config.toml
extras = ["some layers without attention", "local attention windows", "shifted keys", "capped logits"]
init_std_up = 0.0747
schedule = "wsd"
train_tokens = 87930000
Each number is 128 + 32 x the weight over its row's rms, rounded and kept within 0 to 255. Layers, rows and columns count from 0. Numbers have three digits each. The size before them is the row's rms in percent of the matrix's.

# layer 5 MLP up, 256x64, rms 0.403, rows 53-102, columns 0-63
097:155101117085137121128150132160152133127048102088096101106209138107108035126154115098197154141127134131182155156142164158111086143154084121126140174129133185188153117130135147114126142136179117
102:147127087080126127118098076113114062124134134108116102156125138084138104059138131142102156143094157121139114186063120140160103167056118115090102119152115125095064164135189081177130079105096103
123:092072159107086140155056202097166079166164159118140152160144131108059131167120117124094092072189109128127131121123123139134118080095124143149087066154186117101088132104153139125137138111113153
120:145104161093094141173157107129149109141134139126146114131109081070125151120182062142153070134149125143190124112095125101160168127138080145168065135130164147151172158108126038193107138125088145
087:112151109175056133110100033159177130152080099103142141121104091164105119154065148128165180097127114118128170180159088121157109161123083174116134102137101124075088134146100133117126141130073138
080:101105062176135176125110075159118129134132099129140133107133105149184175100160075101150050097129211156112131166137123150145140118110160138120086079134117062134159123067128069116155116137109126
116:149133121094167128165162180155149161105098123141070148129114131126119096079090113113123139052212120125118101144103063138175163095158124132155091159082162074160112160077166157157117088145121138
114:115133118158163092156143104122103116145161124190151051090137138117015092169102113154132052145103131132099127183098126151136117130147152116088111074144177099153141099119111166111114087114135162
113:078056122088161145122132121121139079091094127119093134065156179164124137129049169143166189106133146168110108144138148127067129118095068129147114154166106135112108120125113121164108106173154197
097:083105087106095161148125130126132176173103110091170108153097166152184146096059138100162085168167153125136128142112092114175116089151096150141081111139050134113137095131114082068083114099093106
100:117119161107131117136177128106149096153127142124159113074101135104127142059052093122137161123077101093121085162154126158092108164098095152142202127207135115122057140139148095139118125199123157
093:128126066105123164152085144151121163115123097120132134170144142181036112177155099059112121147087181128168119166126179102122070120123117089063097117175161127166111137111102128127138093147104092
103:105087173124126102172126074127118133043105182177169107108165120081130148101094130123108129076119160108118100149120125096140137143164088186155132135163132135208153107219105137148126131156149107
088:155140151107097176147097113171152154105119135092122041141186121142121123123135115106137090127179114173120115088197102131137116202124116094173079135145153223139169148149172113130132140099151114
095:127148158100107119115184116094091091160138113130144121168078126065065096115109146114168183080159087157124124111137132142110166120142105162122120069147115154108068163096088080126182133171126203
108:099151152138104077198046132161136114145133171129123070128146176042108096129131129091082140125155160141141134117125148105122076134122131157203092140145126168078136084132122095111110132141164073
104:151152108123165115129160165143124120172106112124143091138103071135132114117079109126096153157125127175053174153083053104104091135094100117124114127139141137110003126188104110129122133136170109
101:118134093061128126150110157143117109090082087106136101137136101116129077132205106089120144103160113123192140128156164104122099134132122148108124145137097134147080133169230103146072120202121075
090:188118151101077137109154155208175144116159116086193102097166132134161156166107127116121142133148195129117128149120184178088099094162128105148109101064123120117187171120098129102118148084157116
092:137127077095146153136171144134133155095127113113149168138100137152223075106145102104175088114124160135124192064122034100119170172151098149124127079133112143160164137143127112100127080089119124
077:120067129111131131120097105141163141126099188140119179142180131100089141058121113171174115161104134127087159218135147133165112140114139147132135126142166093125111144205183185098125167093163141
085:152126140052161165121136189162133133140085090149126149134148111155191153213110165114099156086073118090126162186146131110119135101170126145142154140162132163130160105100097170138107109136206150
084:103158124128066090092093062104159102117099149097098145099143088124154107091171126126116078104119106154085126116132185177134129185137062103111114114134153072190156123167131156144154051128113132
096:104131143115108095127128069167171091114130122070167096167130162190078113197129097114103169133147117142171100159028148149147142159162136136149115122127154110100102108147178097123094068153125102
093:101082151155139125117122068154110088118102138174160148167117113114073111122155118088138084164168150169153152101134090133179120134130135142159152133124103188042136119141201149125180147130064180
119:114133093147149113166097119122172148123104124102127094084116125072211101165090135103099111171130191157158075119136130098186086184166066154157154097150152098173156109132079134163145095129141129
140:122079137125119095149146167082149143102101114137158117103101084166079156139128178135139170114171147144101125138115153150111129120119073094087128120147050087187130094171121061126142093175055176
106:047176113140124080141125093171125120118102164048113085117130154169100095100163164127170119163123143146108087109176120115119135173111103094199092154153138128201116117181131098094116120109101128
099:143153156131115111151089114169168158145118189121070110132123155094142163103135151096134156122132084063115136153133089130177138169094079087166139181105101174074148149157157078105106120065118191
098:147101108074188125118091137122144162073140165156169138177119163143195093055097117133159133130110083154151116130138111174150148070102174134113090134104089092135076165140147106080116137145112189
100:144167155105107095100127148102151124135171147137197141104073137051155071080120059136115135096170096190181096137097146138137115110116144109117121088123132163134097142156117141075125050098149147
101:176125089118128148145096107118120158142148112149093147085061178122134130145048074106137112156136204111117154114095097090122124167152115174133086110105109138144130142107151104068121092096225124
100:099083136127112125203082159058135073086206152103173103113089116130067120141131135131159119139153130135138148134102120155108094066156163135100063087088170157087080138141155131108137149131119130
107:136086121124145133127103098100065118113112141224156129097138163094046113072136122146091118142122104129174116090106145098051153126125124086121119110178099106121112165100138117142073106177115183
119:139140123128154075136122093216109150140108111117191065084102086110146093154158128084136123139138174132161121185127179061135157196125100134157111112150145146094152059154102099116139111158120145
101:115068074130114117116167084130115067146073116119126136140120139173148136164127175121127119126129100135235138153119083164180111141156159132091140117141119140127102125224132177105095116155084148
119:131096103099134041152121141139076097130133141141155170151138097131166120112141088053065114128099080129127134181158127075146097107140135130130127153094194143142098180170131102189150111114079170
099:130136137087169113105111118121111133102096114144126093139187145127145118132192061149091069045142086173087086114092116124137103121122095098146053091173126125142142114142167090150087083083110105
100:097092082145116099121101179145118097137115095118123112102064132093093160175068161113148109129136148107107122123111138120136132027160140222129119100123166118143159104127152145141141087204091152
077:149095172144112103159102103158146132131132152141202180152084073120134089099154097124179158100106154161082182116147132080116142164078114155199130191115117144076160150128096153130102163092155136
089:092114107120101145150138117171169118118240139144194149112167154097062142105115127158200137155115123083113130091094103168098082173135097152129154100100093122107164102159111166172113137124140137
084:098100110127077134092189141160137125111147109084155154086134136136088134098099181069081140100163184101093105098120127100064091137146129110146069119118056150187127159119123090152119099112102076
101:139113106113120145091104121093203166145058068110081121141148127121135159117113062079163160134161158115114148143083079106111096164119121144090141106084122107162216122157110107082115075126140110
103:131143114103081155162127147136141158011150111108136155123130136064086146117080072063158156172132160134139097154130104105119112077115127147179072122092105106131140078177170145101130131113119121
101:105165135185163068161177101141139110126083151133099178135065104137122118130161110109075102115051137199122149114156142054075129086120158148115116123108128126114122120150145145177137065111092139
106:120089171144113150101105075120127074146071092126122166187139128072107137116152131069112104155129196141122104149063131064123094167109163113137118106093108132116158096094088139094106097097199144
084:123114112147178151124161118108153141071087117143069075115154130122076047134174155165162178139130159147113087142073067125150160144196107166104117145179153147144095122132091159100104116131096116
099:066139135085164120125163103106159116062139147144146182163170139136070151112169185075203146144133155149103092138148121106118129105116166117136154159081122140133125061190155133121139111120119198
085:200174092134110138117128137108088106152145113107143127139124077100163117054134232096083111112143036076144115154135101121093133148135098111105115143143130137162070188111124145135112115110121111
106:115136130108099154213134142147128121084127190112186130099110147061076097121136056119118159155149146160102125117068083091134138082134097099157126174141089144128187091114156080168149134111121129
# layer 5 MLP down (transposed), 256x64, rms 0.202, rows 53-102, columns 0-63
085:123149159174137097095167117141114103133114092176137181161115148107114130090152131148170126158082130110124128124143142115133104059120224070079163161118122059104120198112172081146122120124131081
094:135162165118036101177143143181060147109117136160110168097127174156032140097102140124136114080180141106150154107145121156119152092148143184156132122073145157151154089150128119127150158143139114
131:098079126137085105187130178141143122140178128163122075118131121168160141141112161110074114123134152169146073042112111139128117136154075060138108145132100164127143091101141110140175123134133220
091:143183122149145119186130150116109141148108179092166073100135122125070142128113058119194111077109081163169143130104104119139094104107097118135111113141139135159130098106160066175056135140067165
083:137145210187144138029154162152057114151123169113165127093113112086115110088179135176172113103105140092133150144147128103120166104130132135129106137142188119075143130121135135181109114170113162
089:066176155101134114173131169111113098114119142136115139190130136082122141147141103101151135165115052154151131080137118140122144101126121158152196156104082143169130141210114177164190087087111095
112:135159149116181183098152156066129086137097111141092090122118130144131197163129095199183077183097102105120104136113137101107159112085099097092091140123091115076157148070115156128102147120139085
109:161149196130120165062123124107150081078136160117129148166170110152093137097112115112079166109084109123157144115156133087149106138132151153101110121106142146119143159125146229120115119100167027
119:154135134138135128204133099097110111135167139152095113080139128134110144122137153112100137086109151121127189134140126125172189105124144127136126108178075105127096105143168238105155110063131214
103:117110094155116100157145138129092124100178080147135113122134086132122126096116152102127102095124181156097144151108134155129135090125101130146064130098015155132118116115128114158134133122121000
100:108134109088100118114120115198055125129165141118135157119143149121135136132096069143134070124146087118146139117172116090101128089067120194176141145196170126084124150174087203178127128128134140
085:101169075178180116143089131144127159123196141161114137134161071152132104103134212167131108140122127150138095129148130139046097132147173100130143159103129112094181135140076111159061111108162157
108:116133146166166167190100173099181132066161115130109131162120146091097103158123120145185174171206158134151137091158136151142130078114135120100053120104082135111114138152128078157174142119100087
081:107172141122098122052106130068118067113129045108167148143135108139136131112203189186175129079133077111123108091143129106100145114140144079086152133151122107109101182152154145126095123133105132
096:101086140120149151020131121123182067185139103124141092139172135132136130087107118123092109070160100093142098152117136174074147130100136120048157125154125096112146132118180075111096119145109115
109:119153135147134185104119117150126150134081109125056110156098123088148145113128126165171157150107095125092159065135121111175093137157111134152163097079059124161162008143137111124130112147115168
082:092053114156150146093108130107115114107189105152090161138160148113146189158123154102124119145092112078160100075156190132142100175153166126142113129116122079147226127091137134106160125139130071
101:097157142098128129191126082136125149082183115140168133149143139084074149146157157136145150104134073162090084152140110134125146128155121160106208093140156123145158135199092172127141131148086040
103:104172145144134122069078097129131130155079153199123116155113121102109114082142070120127138127083047131169106118175124102179165101124125110165074150186124121154109142098180164125121156121121064
098:125168162135104175166156139126019128142129072109159079130149134119118113154130141105117106108115099104099140060142143102108102129120119115053100129090137179111121096062125058153144079141145104
078:115114126110110168193152076184162108144076195114153110089163177141149107192144090127169098161072078144067141114112122126139094116137113080103157119132067125132148123116133079139141127184108133
099:098110080128092110213110148135121094114142122141153125146121120068128123027176119107106139100146111092164128125127118128147130148106116154133053159148146122156142111155099069189107142114104213
081:111120161082097143067125127180110109140134145088217135128170133126136107149181131158159108084127071062126128083111202133111096165081119101118101115093131105123111164127174126133103069163133100
099:126185205218149116087082082133072149120108151125150121197127188168174089077130136145103094146157141089119168134115128130111107147133158132142146112122144152170188126094161140130144146145099144
093:149122121130141184001106133092156112100093132087143129184156125170113173161145124117105119187136120123155144134158098173102108153117179129092136121079116141103124132161149201131116092120134076
127:173108125116175158169085189172116150134155157119205121174127115097184075161102156148163136143102128108113116110142157152131156135125136158097097123086084089151090089086120141130184080124164064
118:150128101196121116111137129093142071092135241105128121118086153155180128093082129167092110148161127193150129126126155118116139106084118118118093138165130087171093102147153111175145143170067123
093:055127108142144112042115093124083134095128138123153108183140126126153168037165169127101114099102131074125128115137157152120144116118107116120206164080144183108128134149117161133147159106165077
109:142093082134140082100164105088098095108131127123157156159144134148164077160134108163115141123099131231159119104121175123128100057152138172074091113169165105161105128083114137129179135190104129
122:139142167101101118135143119121111116124100125103099126111135122129092131175139143151132116122146156083114144119122139076117128127128124119140166127132096174087148158155124160154110122106116000
111:140124123077131099066117156124160116075165097124128103134131170083098081097160112152129124125127168147154134089108097162115073133043130129120114120209115134097129157113156066104087146143090055
098:109046107176117138152119165174154153136193100143158133098120071059131059077180120105096158135118100155089179127136104126149112139115108134099143102119151123131093167168113135136209132126110107
097:082153110123159175150157136086152159097086133077094077171155101135053143117122122150152124154126150145131086173108133123089105183133120120111135148128068104114204089117128129139099084128094041
095:136042130069116136127148155095133196137136085087117140118103127080128120153126151146094169146126173179087137115138078131161111103116073118128103136143075097159131102139104058114198154118072108
140:149099131133181103032072131139132126117117144130137090128120143021146109170178094062165134155098101121103099166103183087110146147128132113142178125139133094141130112146085164108119161099126103
096:123139192165116104070097151181148102117100128118173155128153128134109120152150111147128171160052173102121159147147137094111096167117161092128115109060125145122147132157118176133030116136136056
137:112108183142123094116133196113105160112149187129180147123105155116126088131187191120110146086142173083129114121102112094093105118095142120084103115112150119090090115087170078167096154129065193
098:125100134104120108074122155150102165108120148079153120134111160084116090151098136081079129146126163093135172101168135142119137114175179145137149159126108143134137214166135122090134147157107004
096:145120169116136153121173050108127138131155159125136149138159134193122080065198123115139112142117125102128137138166149134110142202084117039122142139162105115097132177144126055117126133091139177
071:205154042172169122097091125125142097107122186148129127085112119189158081168119127111094157151110114155125108057111133129153140150085142160138114188176103107179154134126117110153115124105165088
089:124114168178151119168120112140087190123090153166070130145125167107091124153167098129143161089121171190085132098063169109133080144112125103121142084083090142128124124142135074108079171109108067
111:129142160145166122065062115107177148153093169156095163169098121113127154118115074152199100170081073136145118159132129118181124121106164151141118155152122123082105168114149209146105164129153163
103:097122167176063066137175131147086107093206146161153132093122131080148122121153142165103124113132109156120170094126188119148157129111122144161119116167179182138086133178120093162149150093113192
113:099165112167143112139096167178142153121123191119138102189134119185093128094107130115124136109136151082096156127125148172118158104122164089087154148106152146128147104098051143092119123150128008
085:112139176124146151045139152084141131117123149120108110128100119166154140131185173142128165104087184066137117162172126078072096093055173125077170087085132126128132151130103132098137125171123095
098:093122074151118142156151163147125114078197108139161135116110122161154129159137148155139091094170092114133137099201128179107092113122138138085126144183146155139110136159120100154112130129075007
087:117124195087150110099110171126122076130121084164116148145174168133072138141153111135213112125072176182115104153109117113120149086111153121193115152107119114155110185151120134121128119124141036
120:137074122143114076121132120167077141135171146115128073109126135138109134078097081152078128090102150130175137159105136148122130157130118116129108125176123077123160181115107077104121119112155000
087:141084115098081133191158162207140176107163146049156124185133124136097153091123103090134132108131123160123179099120124116151125154077085124140122113132148088098111140157136109135073092200108173
105:155143156107080125151142094151124148120140154065105110118149140074096115113118158141179121118124082117135181117164124157071094121108108112032129094116101152152176032147091102135116139145073096